Weights of a small GPT-style language model, trained from scratch on English Wikipedia.
Size: 11 layers, width 512, vocabulary 19947, 42.1M parameters.
Architecture: RMSNorm before each block, rotary positions.
Training: a variant of Adam for these matrices, 346M tokens, 5283 steps.
Each number is 50 + 10 x the weight over the matrix's rms, rounded and kept within 0 to 99. Layers, rows and columns count from 0.

# layer 5 MLP down, 512x1024, rms 0.0201, rows 109-163, columns 384-511
30 44 52 70 53 54 64 42 67 65 54 59 40 58 46 56 42 46 41 32 49 44 29 77 65 50 62 56 57 36 59 68 50 63 48 41 32 55 32 59 42 59 60 45 52 69 53 32 38 42 48 53 44 57 42 46 42 57 45 32 56 54 53 53 51 47 54 43 47 66 45 40 23 56 39 50 51 68 37 51 40 46 33 50 43 44 46 49 59 41 48 30 50 47 54 54 64 39 47 50 38 36 57 24 68 52 44 60 54 56 49 39 64 43 49 56 52 58 58 42 47 49 42 50 44 46 68 64
44 38 56 41 37 47 65 49 63 57 46 58 52 21 69 36 57 37 32 52 54 57 37 54 59 70 54 60 56 55 47 41 45 38 40 39 58 47 33 66 43 38 15 42 53 38 35 59 43 58 59 50 55 46 52 55 63 48 46 70 70 56 23 48 54 38 57 69 37 56 53 45 46 54 52 46 42 62 45 52 63 55 64 49 32 32 60 41 67 38 66 50 36 47 57 67 39 53 34 48 32 38 30 58 36 45 59 40 59 43 60 42 60 53 59 44 57 70 39 38 51 51 48 60 39 53 44 45
50 56 53 59 54 60 46 60 43 48 42 51 61 40 54 44 55 48 47 51 51 53 54 55 55 55 58 49 52 63 60 42 47 45 47 72 69 57 55 55 31 71 60 47 34 56 41 54 60 39 38 45 54 53 39 43 49 45 51 39 56 68 58 48 55 44 51 47 46 65 49 56 54 59 47 39 44 50 48 45 45 36 47 43 37 58 52 69 35 48 54 47 36 59 56 38 58 74 39 56 40 61 48 33 45 37 51 45 43 55 52 72 41 33 47 47 55 44 47 45 51 61 46 62 45 33 42 56
38 67 35 51 55 52 46 64 46 62 34 42 62 32 58 47 65 40 59 37 76 52 53 38 45 31 58 45 44 57 28 50 26 53 30 40 40 63 49 43 60 20 39 43 42 56 57 49 38 63 53 70 52 56 47 45 44 63 48 32 55 53 60 63 56 50 74 57 24 54 40 43 61 45 64 34 43 62 39 48 58 53 56 31 43 48 56 44 56 57 54 49 52 45 66 70 54 61 65 63 49 33 29 44 42 42 32 49 44 56 30 52 33 22 47 50 71 44 61 48 43 57 46 42 36 45 56 26
37 58 64 35 56 48 40 47 47 51 46 68 45 42 42 46 57 40 66 53 47 24 53 46 61 58 36 52 39 53 60 35 64 68 63 42 54 56 55 54 51 40 34 67 42 47 54 29 61 53 38 40 44 52 74 41 64 52 49 62 39 39 29 40 39 51 57 54 57 38 48 58 56 56 34 25 50 51 66 42 60 39 58 34 61 32 65 44 75 43 43 59 57 34 40 41 47 41 49 52 47 34 52 51 36 35 61 45 61 57 59 41 57 46 51 36 50 63 45 49 78 38 45 50 30 42 64 12
46 61 60 46 44 51 30 43 66 53 49 55 45 54 63 54 36 58 54 63 48 50 39 40 54 48 58 53 34 57 44 52 47 56 49 62 51 37 49 22 56 43 51 43 46 67 63 46 41 53 54 45 58 46 49 55 44 34 65 43 60 57 47 52 45 37 40 62 48 54 49 56 45 45 50 43 58 54 41 50 63 48 45 36 58 48 41 33 58 48 67 51 52 56 47 59 48 64 49 58 52 61 33 60 52 57 48 44 45 58 47 57 30 64 50 53 44 28 42 44 63 58 66 55 51 66 38 58
59 55 37 51 58 49 48 33 55 60 38 59 42 42 43 51 45 56 54 29 47 54 63 57 71 41 53 43 46 68 44 54 66 70 49 51 49 54 62 57 52 64 51 28 49 48 47 47 48 32 34 80 45 42 53 43 59 45 37 44 48 68 48 53 53 54 44 28 64 64 59 59 51 39 20 49 49 67 45 48 51 54 57 50 42 44 40 34 35 48 45 61 36 44 39 45 68 59 50 51 44 49 76 44 40 43 48 53 50 34 60 56 44 35 39 62 57 55 54 73 35 42 58 38 53 56 38 45
54 48 61 54 46 39 55 46 39 55 47 26 53 56 54 58 63 69 56 46 43 57 55 43 69 38 57 58 43 37 29 48 73 41 57 52 59 50 40 37 54 46 56 52 50 55 55 63 62 38 50 58 48 49 38 53 47 48 72 67 58 41 40 43 57 56 65 44 39 48 51 58 47 46 54 39 46 67 67 47 49 37 52 55 53 39 55 46 47 53 65 57 53 64 49 52 64 37 63 56 51 48 58 53 45 50 76 57 41 46 47 49 41 32 36 38 50 52 59 54 65 69 65 35 46 59 58 41
45 52 43 43 58 61 28 44 48 56 31 72 60 31 40 48 57 45 45 47 59 42 52 33 58 39 43 47 44 36 52 52 38 43 46 50 51 38 55 40 50 53 48 45 54 83 50 49 31 41 55 54 46 58 58 37 43 47 45 33 48 58 57 33 49 53 22 64 44 65 61 56 38 61 41 46 47 62 12 49 53 53 42 54 59 62 47 57 52 50 45 26 37 63 50 27 50 53 61 58 47 40 53 57 68 62 41 57 47 63 30 45 47 16 55 60 48 50 40 61 59 58 40 54 50 47 59 63
50 38 51 30 47 23 42 45 40 57 56 59 55 54 40 50 54 50 35 39 75 64 35 55 50 52 58 44 37 64 40 48 59 42 41 49 33 53 35 71 64 56 47 49 65 42 48 52 53 44 46 49 72 32 48 58 49 49 39 51 63 52 48 74 32 50 65 57 48 27 48 53 64 48 47 58 48 46 60 52 56 31 46 38 49 36 63 50 56 51 40 52 46 48 44 49 39 59 49 51 39 44 42 40 45 26 56 45 45 30 51 29 55 66 53 40 58 35 63 55 47 51 56 58 71 38 53 55
47 73 41 46 59 48 33 59 43 50 50 65 42 54 56 69 64 43 53 46 43 42 38 33 48 30 53 41 52 32 45 65 41 33 74 66 55 46 34 32 50 59 32 54 39 60 62 52 69 42 52 49 40 44 45 43 60 38 28 60 53 58 62 52 52 65 51 46 44 45 39 44 52 47 48 44 54 44 47 37 75 43 57 50 58 43 45 55 57 44 57 50 43 57 55 52 45 58 59 37 58 42 40 37 38 61 59 48 42 81 50 47 61 48 40 37 47 39 38 42 49 42 44 46 56 53 49 45
49 41 66 49 52 71 41 40 44 45 48 41 57 55 31 55 39 61 63 57 42 38 37 43 36 42 39 37 46 59 58 50 58 30 53 53 63 48 54 62 50 49 71 38 45 57 52 40 49 55 58 60 54 37 60 70 62 41 52 71 44 48 49 31 53 60 64 53 73 58 55 65 42 56 53 56 58 42 45 33 62 45 46 38 42 47 65 60 46 62 41 53 53 50 48 38 60 44 49 44 63 51 52 43 51 52 50 74 60 52 49 46 41 58 58 50 42 40 48 50 73 54 50 69 39 68 43 64
47 51 35 36 52 52 51 58 61 48 51 33 27 49 48 46 44 43 41 64 37 38 47 54 48 74 57 46 45 61 46 49 56 37 57 61 63 38 59 40 51 41 33 44 44 47 38 46 47 40 45 44 54 51 65 56 48 37 51 59 47 49 29 43 38 35 46 48 71 52 48 50 30 41 41 55 55 63 30 54 55 53 49 37 44 51 49 46 53 68 57 61 38 42 51 57 50 47 54 45 47 58 68 43 38 39 50 44 47 46 53 67 32 49 62 32 59 64 46 54 50 56 72 58 52 32 58 32
57 68 62 62 41 66 48 50 56 34 48 52 35 51 57 56 27 53 68 46 53 55 43 57 48 62 43 39 62 51 45 56 44 44 54 49 52 46 44 58 46 59 64 55 45 56 31 50 60 52 59 45 55 42 39 60 45 39 45 34 49 51 38 39 45 61 65 34 52 53 65 44 58 42 61 56 51 51 48 49 49 58 42 55 55 45 55 32 48 47 40 49 41 43 48 28 48 52 53 55 47 60 43 67 56 54 43 59 41 55 46 49 48 55 55 57 39 31 50 56 59 52 46 43 48 61 50 53
54 71 46 61 50 68 60 63 61 63 55 45 61 40 42 44 64 53 66 47 49 44 68 37 53 54 46 28 57 38 82 44 50 51 44 58 50 38 43 47 54 55 54 38 52 37 51 43 40 41 44 53 31 65 74 36 60 45 30 54 26 49 42 54 56 65 62 58 49 45 58 53 45 42 57 54 55 43 41 48 53 54 38 56 38 39 45 50 57 54 57 53 41 63 53 38 66 36 56 32 43 50 56 40 55 50 35 56 55 49 73 41 51 35 42 52 67 44 42 58 33 46 50 50 37 52 57 53
61 53 40 50 41 66 51 39 38 46 47 45 46 51 56 55 55 50 40 61 45 52 62 36 46 50 58 53 36 38 31 42 44 52 61 42 40 55 67 65 50 50 35 59 44 54 47 68 59 63 57 62 48 49 59 62 52 66 54 66 51 52 52 47 37 35 68 48 51 52 53 26 53 51 33 30 60 30 71 62 29 48 69 57 50 59 55 43 52 50 41 74 35 56 44 60 59 45 59 44 68 61 57 49 34 46 46 43 51 31 52 63 46 50 62 60 32 52 43 56 42 35 75 42 72 47 47 38
34 60 47 58 45 57 39 46 45 38 40 38 52 48 34 68 37 50 56 59 67 70 39 41 61 54 52 53 41 67 47 53 57 54 60 52 55 58 46 46 39 49 36 51 46 47 46 61 67 45 58 46 51 34 48 53 65 52 69 46 47 51 48 42 49 54 50 41 25 54 54 46 58 51 61 62 57 29 60 38 50 59 43 39 41 49 44 34 45 55 47 60 41 42 47 43 50 57 49 43 48 34 49 43 43 40 42 52 41 44 50 41 63 70 34 56 50 64 55 54 60 44 48 49 53 59 47 35
47 34 63 62 49 63 53 49 67 52 57 56 48 36 42 58 56 44 45 61 42 39 56 47 48 41 62 60 41 46 39 45 52 50 52 37 67 49 35 57 49 74 49 56 50 44 46 46 47 47 44 44 52 65 56 48 50 65 55 45 52 60 57 55 47 57 57 45 55 59 38 53 54 53 55 51 37 58 46 47 71 52 59 54 60 45 44 48 65 46 52 55 49 38 50 54 50 37 55 67 53 46 40 65 34 40 36 37 47 48 49 43 65 58 54 53 59 55 42 50 46 43 43 44 51 56 62 44
65 33 49 47 38 45 57 29 48 66 55 52 52 49 57 64 70 61 58 51 38 55 60 38 50 58 34 39 39 65 65 59 38 40 61 35 61 38 56 44 61 55 47 41 50 51 59 56 58 46 49 45 51 60 45 46 36 60 52 54 56 40 36 42 29 34 57 40 57 55 56 50 59 43 50 50 63 45 47 65 44 43 57 68 51 47 46 54 41 62 56 56 58 40 36 62 61 58 56 44 46 44 45 36 47 46 63 44 51 45 54 65 57 59 36 66 48 54 55 48 44 56 59 50 71 50 56 46
29 51 51 55 33 51 45 43 42 47 55 29 54 54 49 35 48 67 47 59 42 58 52 35 45 63 55 49 60 51 37 42 39 43 66 55 55 60 42 61 56 52 44 50 67 51 39 45 51 61 50 51 45 42 67 44 55 58 32 71 66 46 47 58 37 43 42 43 51 63 58 63 54 57 38 61 54 47 59 48 46 54 56 52 48 55 61 57 48 58 60 57 51 47 50 25 44 40 43 59 53 61 61 58 46 39 42 47 62 49 52 55 53 59 50 51 48 61 46 65 36 47 49 82 45 54 48 57
46 24 44 42 32 55 53 53 62 46 58 45 58 43 59 54 56 51 38 61 30 34 31 50 47 47 36 55 62 58 68 50 48 51 44 34 57 50 56 62 55 43 61 48 57 56 59 49 37 51 49 61 33 61 47 45 48 33 52 55 43 36 58 42 44 62 54 36 54 67 51 56 59 43 61 42 61 50 57 58 43 48 43 39 47 48 45 68 36 45 61 43 44 50 52 59 56 44 59 36 48 62 43 38 47 56 32 39 39 32 42 60 59 50 43 38 32 40 59 46 51 35 46 52 60 40 61 37
33 51 59 71 47 46 31 63 40 45 82 55 50 29 53 51 65 49 67 48 49 43 33 62 58 48 69 50 54 53 45 63 36 62 48 41 38 54 62 60 43 65 43 42 60 68 48 50 61 41 52 45 62 62 48 44 49 48 70 40 47 31 42 30 49 60 47 50 29 30 39 62 40 51 47 55 58 49 56 54 45 37 68 60 67 33 59 56 42 42 51 53 62 48 71 58 35 52 54 58 41 37 51 52 46 44 51 62 72 39 71 58 57 44 34 35 48 49 60 43 44 49 35 42 31 41 32 45
55 59 50 58 62 50 43 52 26 48 43 58 32 44 38 59 58 31 52 50 61 47 55 53 62 42 41 58 55 43 19 60 48 48 51 50 49 46 48 43 71 52 53 49 40 53 41 54 69 55 52 40 62 44 45 26 74 65 53 64 31 57 41 55 52 61 58 49 65 45 39 64 35 50 66 53 45 41 45 45 40 60 59 60 62 45 44 46 63 43 40 47 45 35 61 43 46 65 48 66 46 59 52 45 52 71 42 63 38 50 37 50 50 37 45 39 57 41 40 53 36 51 44 55 42 49 63 65
40 49 50 48 41 63 47 58 45 36 38 58 53 43 42 63 33 69 46 57 41 58 50 56 23 57 52 52 51 49 57 49 39 48 51 66 52 56 49 41 49 59 52 55 56 49 49 49 44 36 49 61 36 55 60 48 66 52 44 57 28 58 45 38 42 37 40 44 62 61 46 49 39 40 47 58 51 41 43 28 56 46 60 39 56 48 58 50 25 49 36 43 59 52 50 38 42 51 46 45 59 32 64 57 38 48 44 34 62 58 49 41 48 62 61 43 38 50 46 51 44 59 49 66 39 54 36 40
67 44 54 46 44 44 54 60 47 56 46 40 39 50 52 52 67 57 44 36 42 50 50 60 67 61 45 52 49 37 33 65 49 49 49 35 39 68 53 51 40 52 44 50 46 58 50 36 42 57 57 60 59 52 08 59 35 57 41 52 55 41 49 54 68 32 47 59 62 52 40 35 51 57 48 45 37 62 54 42 62 37 50 47 51 39 57 48 41 42 52 53 50 56 42 68 53 38 41 46 53 51 35 47 49 55 42 41 47 52 59 47 52 44 57 69 42 39 37 57 71 46 46 36 55 44 58 51
44 61 66 55 39 43 63 36 36 51 61 54 47 51 41 52 34 50 53 50 52 65 72 46 36 58 40 50 49 43 63 44 57 41 46 48 36 60 71 51 32 42 51 49 63 59 53 45 67 55 43 56 49 57 41 45 59 55 46 49 45 57 61 57 49 56 44 38 53 39 71 61 39 51 63 43 43 39 59 33 48 55 44 64 48 57 50 53 50 45 60 49 71 51 51 53 40 43 48 54 40 62 50 52 49 31 42 56 28 45 48 45 60 54 44 55 52 44 69 51 45 58 59 46 46 51 35 64
62 44 50 55 54 51 42 53 37 46 67 32 52 58 64 50 43 43 38 52 39 40 30 70 56 53 57 45 46 37 26 51 45 63 48 47 41 49 34 55 27 49 42 47 48 60 47 46 42 57 67 40 44 45 45 52 43 46 46 49 64 48 53 50 29 58 56 71 43 60 63 47 44 58 49 68 66 58 58 27 42 31 61 62 64 44 44 40 53 54 46 47 46 37 54 57 43 34 36 47 50 45 64 66 52 48 55 54 55 58 47 53 67 47 58 67 50 51 55 56 38 58 74 40 59 68 53 72
43 36 53 61 55 47 49 51 53 45 64 56 33 68 60 63 54 52 47 38 56 67 49 31 50 37 37 52 65 59 39 44 53 61 69 71 55 44 50 53 49 53 68 45 46 48 50 37 54 61 50 34 41 46 22 67 31 48 60 40 34 39 56 64 61 37 61 52 39 64 47 47 67 50 61 57 61 50 48 66 63 66 30 63 43 54 35 41 46 76 67 53 58 47 51 52 54 53 69 55 35 48 36 56 56 66 46 49 52 61 45 38 50 42 48 58 35 53 36 55 46 53 52 46 55 72 34 29
62 58 67 47 38 53 58 61 41 57 70 37 47 53 55 53 48 41 40 64 38 47 46 51 54 55 52 41 46 76 54 50 47 47 40 50 51 59 57 58 47 60 50 35 79 55 61 57 37 48 43 44 47 48 51 28 35 52 49 39 44 31 43 51 53 57 44 65 58 61 69 39 65 58 56 51 41 52 54 52 54 60 62 41 47 65 62 50 62 46 67 45 54 47 37 46 41 50 42 37 55 54 39 46 60 44 50 50 45 53 35 36 53 47 50 51 42 72 65 41 66 46 44 49 35 44 42 56
51 61 51 46 49 48 38 37 43 64 60 47 33 58 81 64 30 71 40 55 59 66 41 61 38 30 35 51 50 54 35 60 54 36 54 41 51 56 62 55 44 55 28 55 60 53 48 69 48 54 36 53 48 57 65 48 53 33 54 43 66 52 54 45 48 60 43 45 56 62 59 34 69 48 63 55 32 46 49 46 51 45 50 48 65 48 45 40 42 64 38 51 52 52 29 53 58 39 51 54 81 65 45 42 42 36 55 57 50 42 48 57 49 42 41 43 63 35 44 50 45 54 42 63 48 42 52 54
37 37 46 45 49 38 41 48 49 34 65 67 50 46 56 48 54 69 47 54 44 69 70 55 40 59 41 52 57 51 68 62 45 40 74 38 51 49 45 37 41 43 53 47 48 49 46 40 62 58 47 59 59 41 43 51 51 43 57 53 51 42 60 55 38 50 29 50 59 34 54 73 47 59 52 55 72 55 38 64 60 48 61 52 50 52 47 56 31 41 32 48 55 51 45 44 68 62 54 44 51 65 48 47 49 49 41 63 57 53 64 43 65 48 47 27 49 45 62 55 39 48 50 43 75 53 31 63
58 38 47 54 53 33 62 36 40 52 41 34 55 54 43 50 42 55 54 48 35 53 47 58 66 38 52 60 66 50 31 40 40 46 55 54 55 53 49 57 62 55 50 60 54 50 56 35 64 65 40 37 51 52 49 56 31 53 82 43 63 33 52 51 28 57 43 46 50 57 53 42 44 51 43 49 50 72 47 59 52 43 61 66 40 30 42 45 45 33 43 63 63 39 39 49 41 46 43 59 41 50 47 47 56 64 47 40 46 36 51 56 49 45 48 42 49 52 54 53 42 27 44 33 67 53 57 34
56 53 38 44 38 52 47 60 46 53 75 52 48 47 48 37 60 54 57 48 53 57 40 66 49 54 59 58 60 47 43 48 48 52 31 45 50 49 38 54 43 65 77 58 56 54 50 51 59 51 51 51 51 51 47 42 40 50 50 64 44 47 38 58 44 69 58 49 45 55 39 61 47 43 33 50 48 54 28 41 58 35 47 59 41 58 24 43 60 54 36 34 22 52 46 47 62 52 50 53 44 59 54 63 40 53 67 56 72 51 55 28 42 56 59 55 32 66 49 44 38 54 54 44 68 37 53 45
57 49 49 26 46 58 47 51 44 49 40 29 62 68 19 44 26 39 48 48 45 48 43 46 52 64 48 54 50 65 53 49 49 51 42 50 48 53 72 47 56 47 47 48 43 37 55 60 40 45 53 46 67 54 53 44 43 49 52 37 56 71 40 69 43 74 44 47 71 51 58 39 40 63 49 55 48 61 32 50 41 48 48 54 43 60 43 59 52 44 63 56 56 42 48 36 58 67 48 52 52 53 53 41 57 56 33 39 65 41 71 67 31 63 58 63 54 42 61 48 51 52 63 48 58 49 57 61
56 47 56 44 43 61 61 36 38 64 26 45 34 47 34 55 50 65 45 64 51 50 66 49 63 46 38 46 56 53 32 46 68 48 47 55 41 43 53 37 54 49 46 48 47 47 52 45 56 39 58 60 62 52 49 60 43 50 46 46 54 59 60 47 44 73 53 43 43 35 65 36 57 48 50 33 62 49 48 39 46 66 63 56 47 67 55 56 48 58 63 46 68 40 54 26 54 55 53 42 62 28 60 48 68 43 39 51 65 57 53 58 54 47 40 61 44 41 53 65 40 58 63 44 54 62 43 55
40 50 59 46 57 54 53 61 56 51 56 52 55 40 68 51 46 66 29 54 55 48 50 47 45 42 45 36 51 59 45 50 47 45 56 36 33 55 65 52 37 47 44 33 44 42 60 47 50 35 60 48 63 48 33 48 32 50 27 80 43 68 33 63 48 54 48 36 63 50 46 68 53 54 44 42 54 55 56 33 42 49 41 55 61 47 47 55 45 56 51 46 38 70 48 52 47 45 53 15 47 58 48 51 38 56 59 75 47 40 49 50 50 52 51 42 41 52 49 34 51 46 45 69 58 37 47 57
48 46 46 44 46 53 56 54 64 57 44 53 40 53 36 47 55 71 51 37 48 59 57 55 49 66 59 62 52 51 49 41 63 54 50 46 48 59 37 69 41 48 48 52 62 55 45 38 71 56 49 51 52 65 48 51 44 51 46 52 80 58 61 65 39 44 64 39 53 51 44 62 66 45 35 36 40 50 64 61 43 36 49 44 28 46 56 38 52 48 35 56 58 54 39 49 40 52 56 47 44 49 68 47 49 50 61 37 56 38 54 45 42 55 46 58 46 50 45 51 42 55 52 36 37 38 48 44
66 53 49 37 60 50 48 44 38 43 49 60 54 57 73 53 52 44 24 68 63 46 59 62 41 40 50 51 59 53 46 50 43 45 39 47 50 65 40 54 52 45 58 51 48 64 51 30 52 54 58 41 50 71 62 45 52 33 57 38 43 41 51 54 53 53 59 51 63 52 55 49 45 63 72 50 57 51 56 64 36 45 63 56 44 40 62 53 43 36 44 38 47 53 52 46 48 64 56 54 53 58 47 55 52 45 64 42 46 69 53 32 76 51 55 40 36 26 35 54 31 48 36 68 42 69 54 64
39 43 44 60 60 57 61 33 53 46 50 47 53 48 44 45 42 40 38 62 59 59 41 62 52 61 48 25 37 61 59 56 67 63 36 59 47 48 58 49 57 32 42 59 45 32 50 60 71 51 48 50 69 43 39 52 49 46 61 49 60 61 75 44 37 43 35 25 71 49 49 50 71 49 59 49 40 19 49 42 45 68 34 44 44 53 46 62 51 48 51 28 61 52 41 40 42 39 45 50 37 62 57 60 61 72 38 28 48 60 65 52 44 59 47 42 51 45 50 42 71 47 63 57 48 50 47 47
53 72 52 54 51 44 54 46 55 49 50 53 59 34 47 41 51 50 60 69 58 52 58 24 67 48 72 56 69 42 48 48 55 73 51 42 57 61 62 63 32 67 33 50 62 50 79 57 63 42 53 65 50 58 64 56 60 62 59 47 43 43 61 65 60 47 57 57 34 57 36 52 66 50 51 54 31 52 56 48 42 45 46 38 45 38 43 54 57 53 31 61 52 51 49 58 52 63 48 54 30 39 65 42 46 36 33 53 48 46 58 76 48 38 58 61 58 51 50 31 27 27 38 47 41 22 63 38
47 56 53 53 65 40 44 36 41 50 49 43 47 38 46 43 45 33 59 41 36 50 60 44 48 46 51 60 44 69 46 58 43 47 42 49 26 44 62 57 39 54 37 52 66 53 48 55 60 53 51 61 33 43 37 57 39 56 47 48 47 49 36 35 43 65 35 50 59 57 65 41 42 53 52 50 49 40 44 63 54 47 34 61 42 53 51 55 58 46 38 50 50 65 58 36 63 59 46 43 48 35 33 60 47 42 52 65 46 46 52 40 53 55 55 54 42 54 51 55 60 50 45 57 42 40 55 58
39 40 46 55 45 46 70 57 45 39 26 65 39 50 37 61 38 50 64 52 46 59 69 55 64 67 41 60 55 38 57 70 38 43 58 68 60 47 66 51 48 64 28 51 50 56 51 64 63 46 42 62 44 49 29 55 53 61 74 31 56 39 61 28 44 38 52 50 53 33 60 67 42 39 37 30 59 57 59 49 63 41 54 61 62 62 41 55 44 56 50 49 68 60 43 58 55 41 45 47 48 46 59 49 58 58 57 40 51 32 53 55 58 58 49 63 48 65 57 42 57 58 65 53 36 60 37 55
58 48 49 52 56 49 66 53 51 48 75 47 70 47 42 61 56 39 45 49 40 39 62 66 41 43 29 55 48 76 65 49 61 59 49 46 34 58 48 46 51 39 52 68 50 41 53 69 46 53 47 40 66 35 50 39 45 51 62 55 51 54 46 57 55 53 41 65 61 42 36 47 24 59 45 57 54 53 45 54 49 53 39 43 58 56 47 57 42 52 49 63 34 48 45 49 40 44 38 44 48 49 64 52 32 47 54 47 60 41 46 43 56 60 42 39 38 65 49 41 48 52 52 68 43 47 59 40
39 32 42 54 39 59 55 56 56 42 59 48 58 55 65 55 30 58 42 45 45 53 42 74 53 76 46 57 54 49 63 52 49 63 28 33 48 53 52 50 56 62 72 47 61 59 47 46 69 39 58 52 59 63 61 53 38 44 86 54 67 47 40 47 54 54 62 58 55 41 43 42 37 25 42 35 53 54 56 71 40 59 53 44 45 44 44 46 48 54 61 46 41 48 44 45 47 62 44 37 48 71 56 61 64 41 37 53 45 49 27 63 49 50 47 56 59 48 59 58 40 57 56 54 49 49 45 50
64 47 55 40 42 60 67 32 40 35 53 62 64 39 45 38 46 51 55 67 38 56 42 43 54 55 57 37 61 59 55 45 56 47 48 42 48 45 45 49 54 54 67 40 42 42 54 59 44 41 61 56 49 58 61 43 32 49 44 79 50 40 25 55 48 62 60 47 52 44 69 48 42 58 41 46 46 43 48 46 50 49 57 36 44 57 49 60 37 45 45 51 45 44 67 41 40 51 48 57 56 49 46 53 52 52 51 68 44 41 58 49 52 67 62 39 44 41 57 45 44 60 58 58 50 76 47 41
54 45 48 51 40 57 45 50 50 53 46 56 52 39 59 49 41 42 59 59 47 44 42 58 50 36 45 60 49 55 64 54 54 48 48 53 43 49 64 49 55 53 42 67 48 43 58 62 52 61 48 62 45 44 58 47 37 28 58 32 46 45 54 57 52 53 43 59 38 57 41 46 55 53 40 48 30 69 66 65 51 47 50 72 40 39 55 64 57 38 42 49 40 43 57 46 56 53 50 52 36 61 40 52 58 55 56 33 42 62 74 68 53 59 54 39 50 61 61 70 52 43 38 53 60 27 34 47
61 70 33 70 61 61 63 65 38 62 51 45 63 42 38 52 57 42 53 53 43 37 38 46 59 50 75 59 48 56 31 41 57 61 34 49 54 65 37 55 48 48 74 58 57 61 44 48 47 68 52 39 39 48 54 39 59 43 74 57 58 52 51 50 48 51 39 46 53 48 42 43 40 41 48 51 26 48 55 51 43 52 53 56 45 46 49 23 53 24 54 45 33 63 48 63 50 45 46 70 64 43 40 46 49 53 36 61 42 49 64 45 42 45 31 33 70 38 50 51 38 46 56 50 32 67 34 59
38 23 53 50 40 33 42 47 30 40 44 43 49 50 48 45 45 53 62 41 55 42 47 52 25 35 44 76 66 50 43 43 50 57 57 69 51 60 36 53 52 60 56 61 56 51 41 54 43 65 52 52 56 48 46 63 61 51 46 59 65 42 41 58 54 52 45 56 52 67 39 35 32 40 48 47 38 28 55 62 55 36 53 56 62 51 52 50 38 57 49 63 59 46 41 48 43 57 53 52 68 44 44 63 31 44 56 54 55 57 48 54 33 55 49 38 41 47 30 57 41 53 37 31 46 57 58 40
64 47 48 58 45 48 60 48 40 47 72 53 39 48 43 36 45 47 29 58 35 61 35 69 42 74 62 52 48 39 48 50 51 54 66 48 42 59 55 46 44 54 77 41 52 42 26 62 69 59 40 40 58 51 50 63 64 41 59 56 48 54 51 66 53 46 75 54 49 55 55 42 59 44 41 65 21 57 53 38 43 56 45 37 53 56 62 65 60 44 62 40 30 51 33 68 42 57 55 42 52 40 45 21 37 40 49 48 67 57 62 57 61 36 53 49 40 63 45 56 45 66 43 69 44 50 55 49
48 38 49 49 57 33 49 57 65 67 49 47 47 51 70 49 47 31 47 42 40 65 43 61 48 54 36 44 39 40 50 67 44 52 63 57 40 41 49 45 33 43 55 52 49 54 32 42 66 42 59 53 47 54 56 52 36 52 34 57 54 46 51 44 52 48 51 40 59 39 55 56 27 43 59 47 50 35 70 46 38 63 59 33 43 55 49 59 34 50 56 42 39 54 35 51 53 60 52 40 40 45 48 60 52 45 47 55 62 39 64 53 57 46 68 60 57 58 58 37 43 41 50 38 43 44 56 38
56 62 43 55 46 56 48 64 64 45 55 51 58 66 56 67 67 53 49 48 53 74 53 45 41 56 41 43 42 47 45 47 46 41 41 49 44 41 55 34 47 59 45 43 35 28 41 63 61 38 65 49 64 61 51 51 44 49 49 72 52 76 43 77 47 66 49 51 48 39 50 34 52 67 40 53 48 62 43 51 50 52 47 53 46 48 37 63 57 54 58 42 53 59 45 38 43 51 60 59 55 51 51 50 33 54 45 48 61 53 45 46 52 41 46 53 50 31 51 44 43 53 53 53 57 43 74 48
51 56 37 69 62 55 42 48 43 43 51 63 42 35 54 62 37 56 41 48 58 52 49 40 58 35 46 39 55 62 38 45 43 43 54 45 49 50 46 34 32 58 45 43 55 64 40 45 71 59 46 54 55 55 45 47 42 40 44 40 41 47 59 37 54 39 40 51 56 44 57 51 46 58 45 40 42 55 34 67 63 56 43 36 69 59 49 59 54 60 44 41 53 74 62 57 51 50 58 51 67 58 57 63 55 49 44 60 63 70 50 39 39 29 45 41 49 62 46 44 46 39 47 63 45 54 52 58
45 46 72 58 54 53 41 38 61 51 45 44 43 65 41 38 46 42 55 41 37 68 51 40 57 31 41 67 49 46 19 46 52 37 41 65 55 51 68 40 57 33 43 51 34 51 51 51 73 42 74 41 82 50 45 54 58 54 54 49 51 46 43 27 40 56 59 48 41 47 51 50 55 42 51 45 72 35 53 35 60 60 44 66 52 50 50 62 36 57 32 55 69 52 72 60 42 52 50 60 62 48 37 68 58 66 54 52 57 35 56 56 52 73 59 43 54 67 50 39 47 57 59 45 53 43 46 47
63 58 51 56 48 57 38 48 36 58 58 40 46 41 49 63 40 56 51 61 58 55 65 40 59 57 55 53 56 52 65 69 61 57 55 54 52 40 30 41 55 48 60 35 46 52 46 41 59 46 56 49 36 39 49 54 44 35 41 66 44 18 48 43 42 46 45 42 52 55 47 51 30 61 75 46 56 62 48 62 53 51 62 69 59 43 38 54 43 49 61 39 67 52 59 55 76 63 64 49 48 50 55 59 59 53 40 59 24 68 55 38 55 53 41 46 73 56 51 44 57 50 50 55 47 50 58 38
54 56 69 31 52 53 41 43 63 48 42 45 51 35 47 59 41 55 42 52 37 52 31 43 49 57 52 46 45 62 37 56 37 57 52 72 57 55 36 57 40 61 50 57 45 45 50 54 59 40 45 53 37 55 41 59 29 64 57 70 51 30 52 48 45 50 40 60 59 51 31 48 57 56 47 32 48 46 50 51 57 48 60 44 32 49 47 65 50 51 42 58 76 54 37 56 55 51 44 47 58 51 55 50 55 58 47 55 42 55 52 72 75 51 30 59 46 50 36 53 38 42 57 39 42 44 47 45